config.toml
tie_embeddings = true
parallel_block = false
warmup_steps = 315
seq_len = 512
Each number is 500 + 25 x the weight over its row's rms, rounded and kept within 0 to 999. Layers, rows and columns count from 0. Numbers have three digits each. The size before them is the row's rms in percent of the matrix's.

# layer 5 MLP down, 160x640, rms 0.108, rows 81-159, columns 240-319
100:481447514479453477490512521492531486491460522466516524484472508468511554475510523502512490502522474518507538490476517488546497480462489501496497509513479500527514497498485492520506497507515511476523510495492498477519499479520489510571471510
101:471464499504517533552492509479494473509518545493545495483511473487521486514503527482511512492492495477477491461483524495489454493474498476491475595488493490442478483480565501468526462448490495518467460491476504536496504515520471558485490522
105:495491496578497521503517491522516543496469514480538494512495476517559541500510507490528448465532515490482508555541469473511521514517484515486495488472469542470495496493507552493487535542496490445492518485512497497489508465502510423466541477
100:517495434453459450439538508486491500515538538481513497461507509514531535567485522504517483484453523474513459526534509564484522510493531514520513494529496499477480517512467510500491500503480524542516487530508548494515521493493493531510474493
097:527513446470538524487460486504514531478509487524474468535490533502499492554534471525453459469523494480479514537499481516474498497482561496500518510480483517452523515492517499539519556515520561487514498502513509456509474445486543572500507506
098:480500461454500475510458526533540525499485480466481485473500532495489546536497518520515545480500473505511513520509458459519521491467473488501507518549500458469517507499502482456500532516522504501475491560506515489530482526514519513498526535
108:429498458512511512464454501531494501524488511487507514498494498473518458479481511492527523452482453500491530514503479485514467520496438505470525493506549496485537509531494510511548504497501478513507540523496500476474480526490493490500478486
098:499480499490458497501496496470512498497509479515474507464495518486483458533511520558483463533491479500483508472488531470497494524531513566515475490528534501530517497492468515534455519510503478522511520552449518516462516457529528498476511507
095:462523521485473517531500523511507495516463473483504500490511506497492475508454463461531504515486485479458521523469484507518485441520509500463476502531490532510516506512496485532488477495494559455505492514470535508501438511459472485471514471
102:517476517521514520519503518525497542497531496547576512496523517517524510492512554534496524536515533503546489469539507490526534479503471498512494479503513502464506464494483505480511536518510520556533485498521495512510478515481483533478490519
101:452460521539497467545519456466485473495482492466493535522510515497471467480451469495497574508508501463468469495462480539502494452497482483477526461498513484510517494468487464524533484466523512502483469515521496479492491484496491517513504547
094:506507528504477510508511494527510512506537491526522508517527544450486515456478523506515509533462513452496531508512504495517506466507527498500509540480520491519491500467545459536494519515511516520520479489513501506516519492482501490495517536
101:510476485502460485498499496512471493496492494538538468452509479526514550522480531514538501486431516494542503474485474524502482492491493504477471506515477501511493486502497501497456479509479571478539543541471517480505456509513509517488525484
102:490492489500512473499500481475478540486499470493509516512490519474454458480440529484458548479484498511468514462505533481516511468480527513515525498498519500528529506504468502498451505462492550525534486505462492507522461485524480531540499474
096:558539484491521498489554501499495422489539487493476493483508504516534476445513565481519494533499527489493482520467497484485460543526529516494507490449486504523482467494486539518482511477485460518525512506513521489498466487527467495483480515
095:554487495506512504512511518456524509511479490501519459478493482541478493516481466458506478488481521506497476516486488507497533506478511538510458507496526488473517531458451507489506459484494492476493467424530491477481462453483488492489486454
093:561505524475515471514472488440473508488493518517495484525477461562482457533478525492502473494510509472501489512537484505530477472515508494469552487489481522529495519524516476512489491492516477466515537489500497506501494537494512501538507519
102:500510491523488495443494468503500526507522486506504496502479497486516496525502485465521548464509459479513482478499543537492489470495536484529504461510526508481517489489488531512481524490506491549503513515463515521530478492484494509529493397
106:500500553507511493473541523482543500491542547485499520511504474511522485423524525460528481520446472517533515467505505500452512494521511495485486503480447533496505544471504516495497510524469489495445495409500445526484502489489508492467514512
103:512468482495503455496547511481507519502435513429476539512464456521528534481481518500485471476535541490474505464465471485469501477498472443452453526516480526473513475487492473508489483460495442458499504484449445556515511508516518441469535511
098:488492482521481474510511492520530481511451545539490533510511481507483424492494484486529511483474521484481515500495475486516525518524521467454518476498500503509487509509490493510539481504492488526457468519490512521515494491524511501526506508
103:498542525477487518483522543521567472487489497520485510501526522473457531519489513569499516490481531437481438517502520469485531529490460484550493519500450505470479535501462529487499481508511513498519474513540498509530515550443505496451466491
100:499524497479561458514461521498531528504531490538482549501486514511492458493486469470498533483498497533520475515540458521494500539515515556489485483495463508525488534491492523524499490492480516494483528486498501420538480491495500527482525508
094:524494532528476486500536497494448526496507491481508509497463480507500498516485468455484509526466535509500485466464522477495506498511471533486473506469488479474491461495502504500514500546476451489552530483492543496544502531496479483496486483
097:518454513514481493510543496528477506507519513515531520488484517553498509482501459508549477499520497474495552513485538472517510543504483553530491494477483520500494481471505486511534520515501471518545453464495493452467505500529501505531504509
097:492476510535506478466471472488483517516501527500478494545444452502468517481485489494485486512492516494505499540467506537517499492509482473421517486522527497524493509505525529522520481510517536486578520521490478504519554482463499507484475483
096:539479511528507486477565479499502493501476479468504489468470507532503511506502461451516495448535505542520529511508492487490444512474531471481516552491452467494515519519516527491501495578535488497511514471491472467492518489461490490498513526
130:496513512540485498490509512465455486417488517509463466499501514493485506471489502492491479511486501489497511529488502505451502506485469477504465499475500520470553479424497496523528487508439466488467514504569479475496491450501497463486529471
100:434493473552472504503524453476527440492531483495512476513472527459533483506542478546486527479531434493505525529504487506501485474516520519455496482486534533485517557506522512506486533521497491511478449488485511498460502533485527472472490498
099:481539515491532473515506469496503436483491493493487491517478449499560488490490504497482506488567456458537487493485533492478482480528568495472521519480468488473490486515480497509518501496496450516465474446509512532486499499552554526508497493
096:502451492496534498543483442484531517505517518490518513511499573510439463493500497530497547494461534492457541454517477521509479519505440524504521495507465478452518555516500510487539512470506464494472524522520458496507465522522471504531525508
097:531501506451521442536500498569467510489442457517537531512474511522533486490496485471491473474517544461500491487451491472495539462514485496514515471520462505516517506498489502493478529503482506543558540515522494496490494505500479466509476505
097:499521496451520493500464520510489518499499524499503525495429529477517541535488492497481487455520516456488482447507534478515542521523497531495501457498493490514459454530534526516477510492491486506542490470518497519478505522544500561523490505
100:478531504467487496527494491522510482470484516493495563496480524514514479473510489484514515471514499467528518497465474521521515538519489487513485509523540508515490502471497540527492506510465513479485537514499485511455547550540453519463557538
096:517502516499532539455496505508507505505547508490483504495482496482494517506538508450507513501532524514531513471487480509470503530462509503511452504508512469530484555472524439495466509520461515535472511469480513499473489546496447494509535489
096:494513515450491498510505479523489460495497451540525497485466486471502527565555479549480489529509526489488475486537511485518472500480457476497513546511503535503500475509491489488532516512504530470509511488495487520540512475490470463496536509
099:538541475496519545501481494471537537530533533541552514498471502492484517517529537488500434532519500524459505511543503449505503521491490487479464522503503535511497505513495541476472499503477459464519514549508550516528514548565473512516501502
094:514530516497525502461428520512518446486470528495487488494476519475433557506497519474499512490496500523540486472481491455479521495512504518478534505501519474493486472520487563528509479483529556497549489490455486532500532498504474523511470542
099:512502495525499447516476486487505563506512558503492487487496478524533522500535463524496450513503510506504472488530534555502491493484476543486508525507450457480507501517515462495511503484506522547526507539523493497494504490471431497497477560
100:486529540532477533472501529505494470472499506502537509499537542517495513517513500538566500549516534496473485530534512494500516504500542507479483488541498516474499494469498507466476491533466475487512504557518481523568501504502475527472501481
100:474481493534511541500495496508498495529523516532532478509476527502528529546484533465482504461495548513531511518465508490496491485522503467504505520482487513520490491519500528522504474505516502477494499495449479456477493513497511487509481519
097:458482485525485472526463528481468446510505432485512507510528487514501491508489543477517519527522481476449470522480455517512517526502460515510477462474522500518573498485520475510517492524514477515451512581477526473474487516546508513512484479
098:488524507480500488503481508483493498508480496516464522496475549524482495479522470505469525458509491502534541469497494497474495521483456479553523489521509483511520463522522492462586480520527498503482520501514487499480508477439533478506493505
100:474482457448542513517568547495488484481479541447462480479475514494491483494524492483499522468506518523490470460507529544486524524488468469449503501525515469485502506483532496487500510502526547467513481500458504498455496527478515493460482514
096:519562511528479523537470485529526493486477491518478517484453537496511535530504462506503501533500487495471565499493528460497531498502491501548455476491523513530513519484521495558540496517474513477470536501522483487488476511496484504518527494
098:472506485476530471463488494511524480528516532461499475525507485468476483494484490505528548491436509484480494498517471500500525489502485469517500518491504493491514560484511500473504463505511507472465475490501553473501531499539459483522467481
098:504548508492496512516489511524511466531491483513502500498492493471510495402504543541501496519467489520544526491497481546486500532529449524491504467474516437497514496491510508477539483515514522499462503481522514527490528465561528495487522499
097:541498471502526484484479507489503476484495475484527523471530496511544499502517503473487487507484511479504473460583508511493517528492506528481518554501489456455498482488483502506514534467507472481468493462492505468517512486472514520494500529
096:506482506510553503486544510501521481508544516564541500475504485461541499457526512535556509485530510518462490509506482512510495522515487540525501478488450491458486548487540521495481508517465540522526488512516444494517491498508505478460486505
102:516515435528503514488502497560515486496501470488472482502529504434529476450523523502483508497483473458507490541533515527506503511489508472455488545441536477519482511493524525503497500516525489549492505478464493530551505493496518482462500512
102:498463481555497521485541505491504492519529488486519482509546520488504503528492500561523469489514451523501493507511514530469537505498481493515480505507458528512484494481508487498488489456478505501481492424464534519472512505451513490502529480
095:502470504486513480518524463511484551501476504466528468465504560498511531536500525518495497478505466505419494487501502456504495506505502491545513476529493460514478487512467483478480507466495466507516510497474497525485484479516486471494469543
090:491528479522485500524524521480483500504510535475502510545474559470444482484509499481518522480504543493507515459502477481465479528482539497493517497494534467516526507492505515499487505476484527487522512484506549493499472470557490490568514499
100:496508535489517488531555490468451559509512468516513532496503480521495504546475499541516473510529504529524465486519472477513495519498457495529485421523481509515507475496501487486508512491509460438529480477532528488527489502506531494554524489
100:503495510511515526514462541502490530493508488482501461492473481488489444509501503542537513513501493517473467505535481511488487524489472519525486458504512463517451525520519472548478496466474467488452543466541534507523522534508501513500487481
091:508506489502557516521493569512499523529531509503439508504525508494493517540511527539557479515540543510451491554521502507519519548545530496513497541525456504527472527496494489527480510510501540473466529467478513564482519544504520493491476530
101:495455512483472510477488448516585564498525486526508479508548523512513479484501487490539546512527530511537459488459507532519476480498453511467551479498515478499475458532485474487512481455528509494543506512468480521501500517481520470496463482
106:477471514467490502492491499494445519471549536491518495526537494511508507487532476566508510532492512508505485539515512562507514504480549538502467501511510485505494475478524473482474519534472475540470461485524509481521506532523514447487490530
098:477527494467511490476499501488527512496518498488490492498500516486490477474548449488490538475527500519510519511535529506528499484506539473498516495531543485475513464491513531480454510486494547468509485477492473476522494522471498489515531529
103:475480490504504506527508488560531459495481471480539529536524497514459507533498493466499489476508503497503466510497487531511472501450503490472474538505474493497509541503482503490501501512517527489494528484536486478473500472503490516501538521
095:480486544463515520526518487466501523525520514491549473490530520517527541440499523515497467490460476538507547517488524473511493528544458522497497491502530552493508432521473519507517486538505533501495497497505478483505523502491503490484490521
095:445509515495480472479513523541505512526489514487485489504486524472506457480536492507501478516525513504528488458517502502515531489547540491515522496458498485548488493506543503459524486462532487513440501550512438527533501546517517527521515491
097:486514485525479505496479483512506501473484513538475483534511507455502479465493474571508516489445525494488465521503471479495468502432534468481537517478489476485500503511462480520503497509529482484540507528543481507493544496548508482487454530
098:466480498506488542537515524489487515518442508559485497487511494509527508449506519495494469537524533483523505503493466464505485528521519463574527500468532520460452491522519472513487482488532487529510500449480492527518497537507526458526508515
098:541511469473456501486457492528470505529484514484461485478502566524478507506514480474492508440516535477496472509475563527500484486502509520481539490474459503565479521504558447505512528495502492503496490477495495534460520459485482535527482506
098:536523510501542482527504464517504469510500500525480511475492476489469481502482497506500467469493483496560533539500527553474508506508520477489495487494516456497498486496477490500520490513474513494448479494517544509458531513543462471535508450
099:497500515543515520503555511524460480499472520462478505484540527501491493454508494527474503504471480541498514512534536561496489485484551479481493542526506495487466499480515503491547521510497516491491502484470466523496473478466495494482505532
097:489499508518515540479506491470509483490446518501464454462498497500520471473516504462494455480536502493589506517497525437483507521486480493531500488475535534505488477489512527508545512500490436510526516463514489473491511475487457495440509512
101:484513509546527494519515486551508483511475504475506506494542479484524511573550504456498457508529515490492492506442472459491509506513471517503520513499519503553465527489533510491485525520493526519551485524486484467512530488504508541531460500
164:481483451513498486510505500529506497576510473497522510507508478484478506511486490491498510502509494486480509443502515505562504484493508500509543482506509497515401457575480475475478496483566543510482519575478512527490516511511511504505457509
097:526501526484502506502482504510530543528468494504514458472492484464462489492486441487472506521506517529493540518481461414492498475503502510486470533507487546480489518516522503561476490507525518469487497533475557505509462491491478514460498486
100:508443503543477514543467440505541508504511517494545502484499519522500555542496508532515476514496470520486495499520503454519504497502508520472510475508551537492495484503445540441496494466503522470522512488512475544567520511513461515515487492
123:500498478496499501519502488504465523482489492528513497478518509499523511516495487510486506508499486487491494475509528490467472472493492552530475470559488497496542520466490488532491498488468498485470505492531511480457496487513505489511509512
097:469524476537494492495466552455536500492503560487445460505475504468498467479493471498498472511470495473523563479510487487507495478486469478514514517492562462473488517525499504503499481474500449495483471498530479498499497497487502500476525484
099:550486527455452491525527483541493477481503465547522516507520506474515458463512559506509483457514508518493522478519457483484524512508478458509487515501523463525527492514479478514518532470498499522563526531538518484519463477468485512440494515
101:482497485501473494511507489525472519502491488497497549523531493514488543516506501500508507478509532468423478443527517495486522513482519473494482509502478437493491486493496556488477475469495486508480500500497520504502508516539514499510508481
101:508523519553514510487476517541486505499502472522510486499500494490479482474490430537508514522488513472536476491560499513483502541533499494472477500523476497498492489503530528485508491493507498515501525500521508505474502479490489465514495499
103:514516532457491492511483531465482480501491459485475555484504502483496518494472497489521483459493486524490494502516537519511528524543480535499516513506532500431511503510486510502469495497515488453491513560504500459491497536479537459500508424
098:510495470544529538501499476523489497472529555460490497516552496484524497496526484509480481506528502518467534495505498558484470504515485540502458507522549536490529472459485526446481511517473491518502482489525487532493508503483519515542496500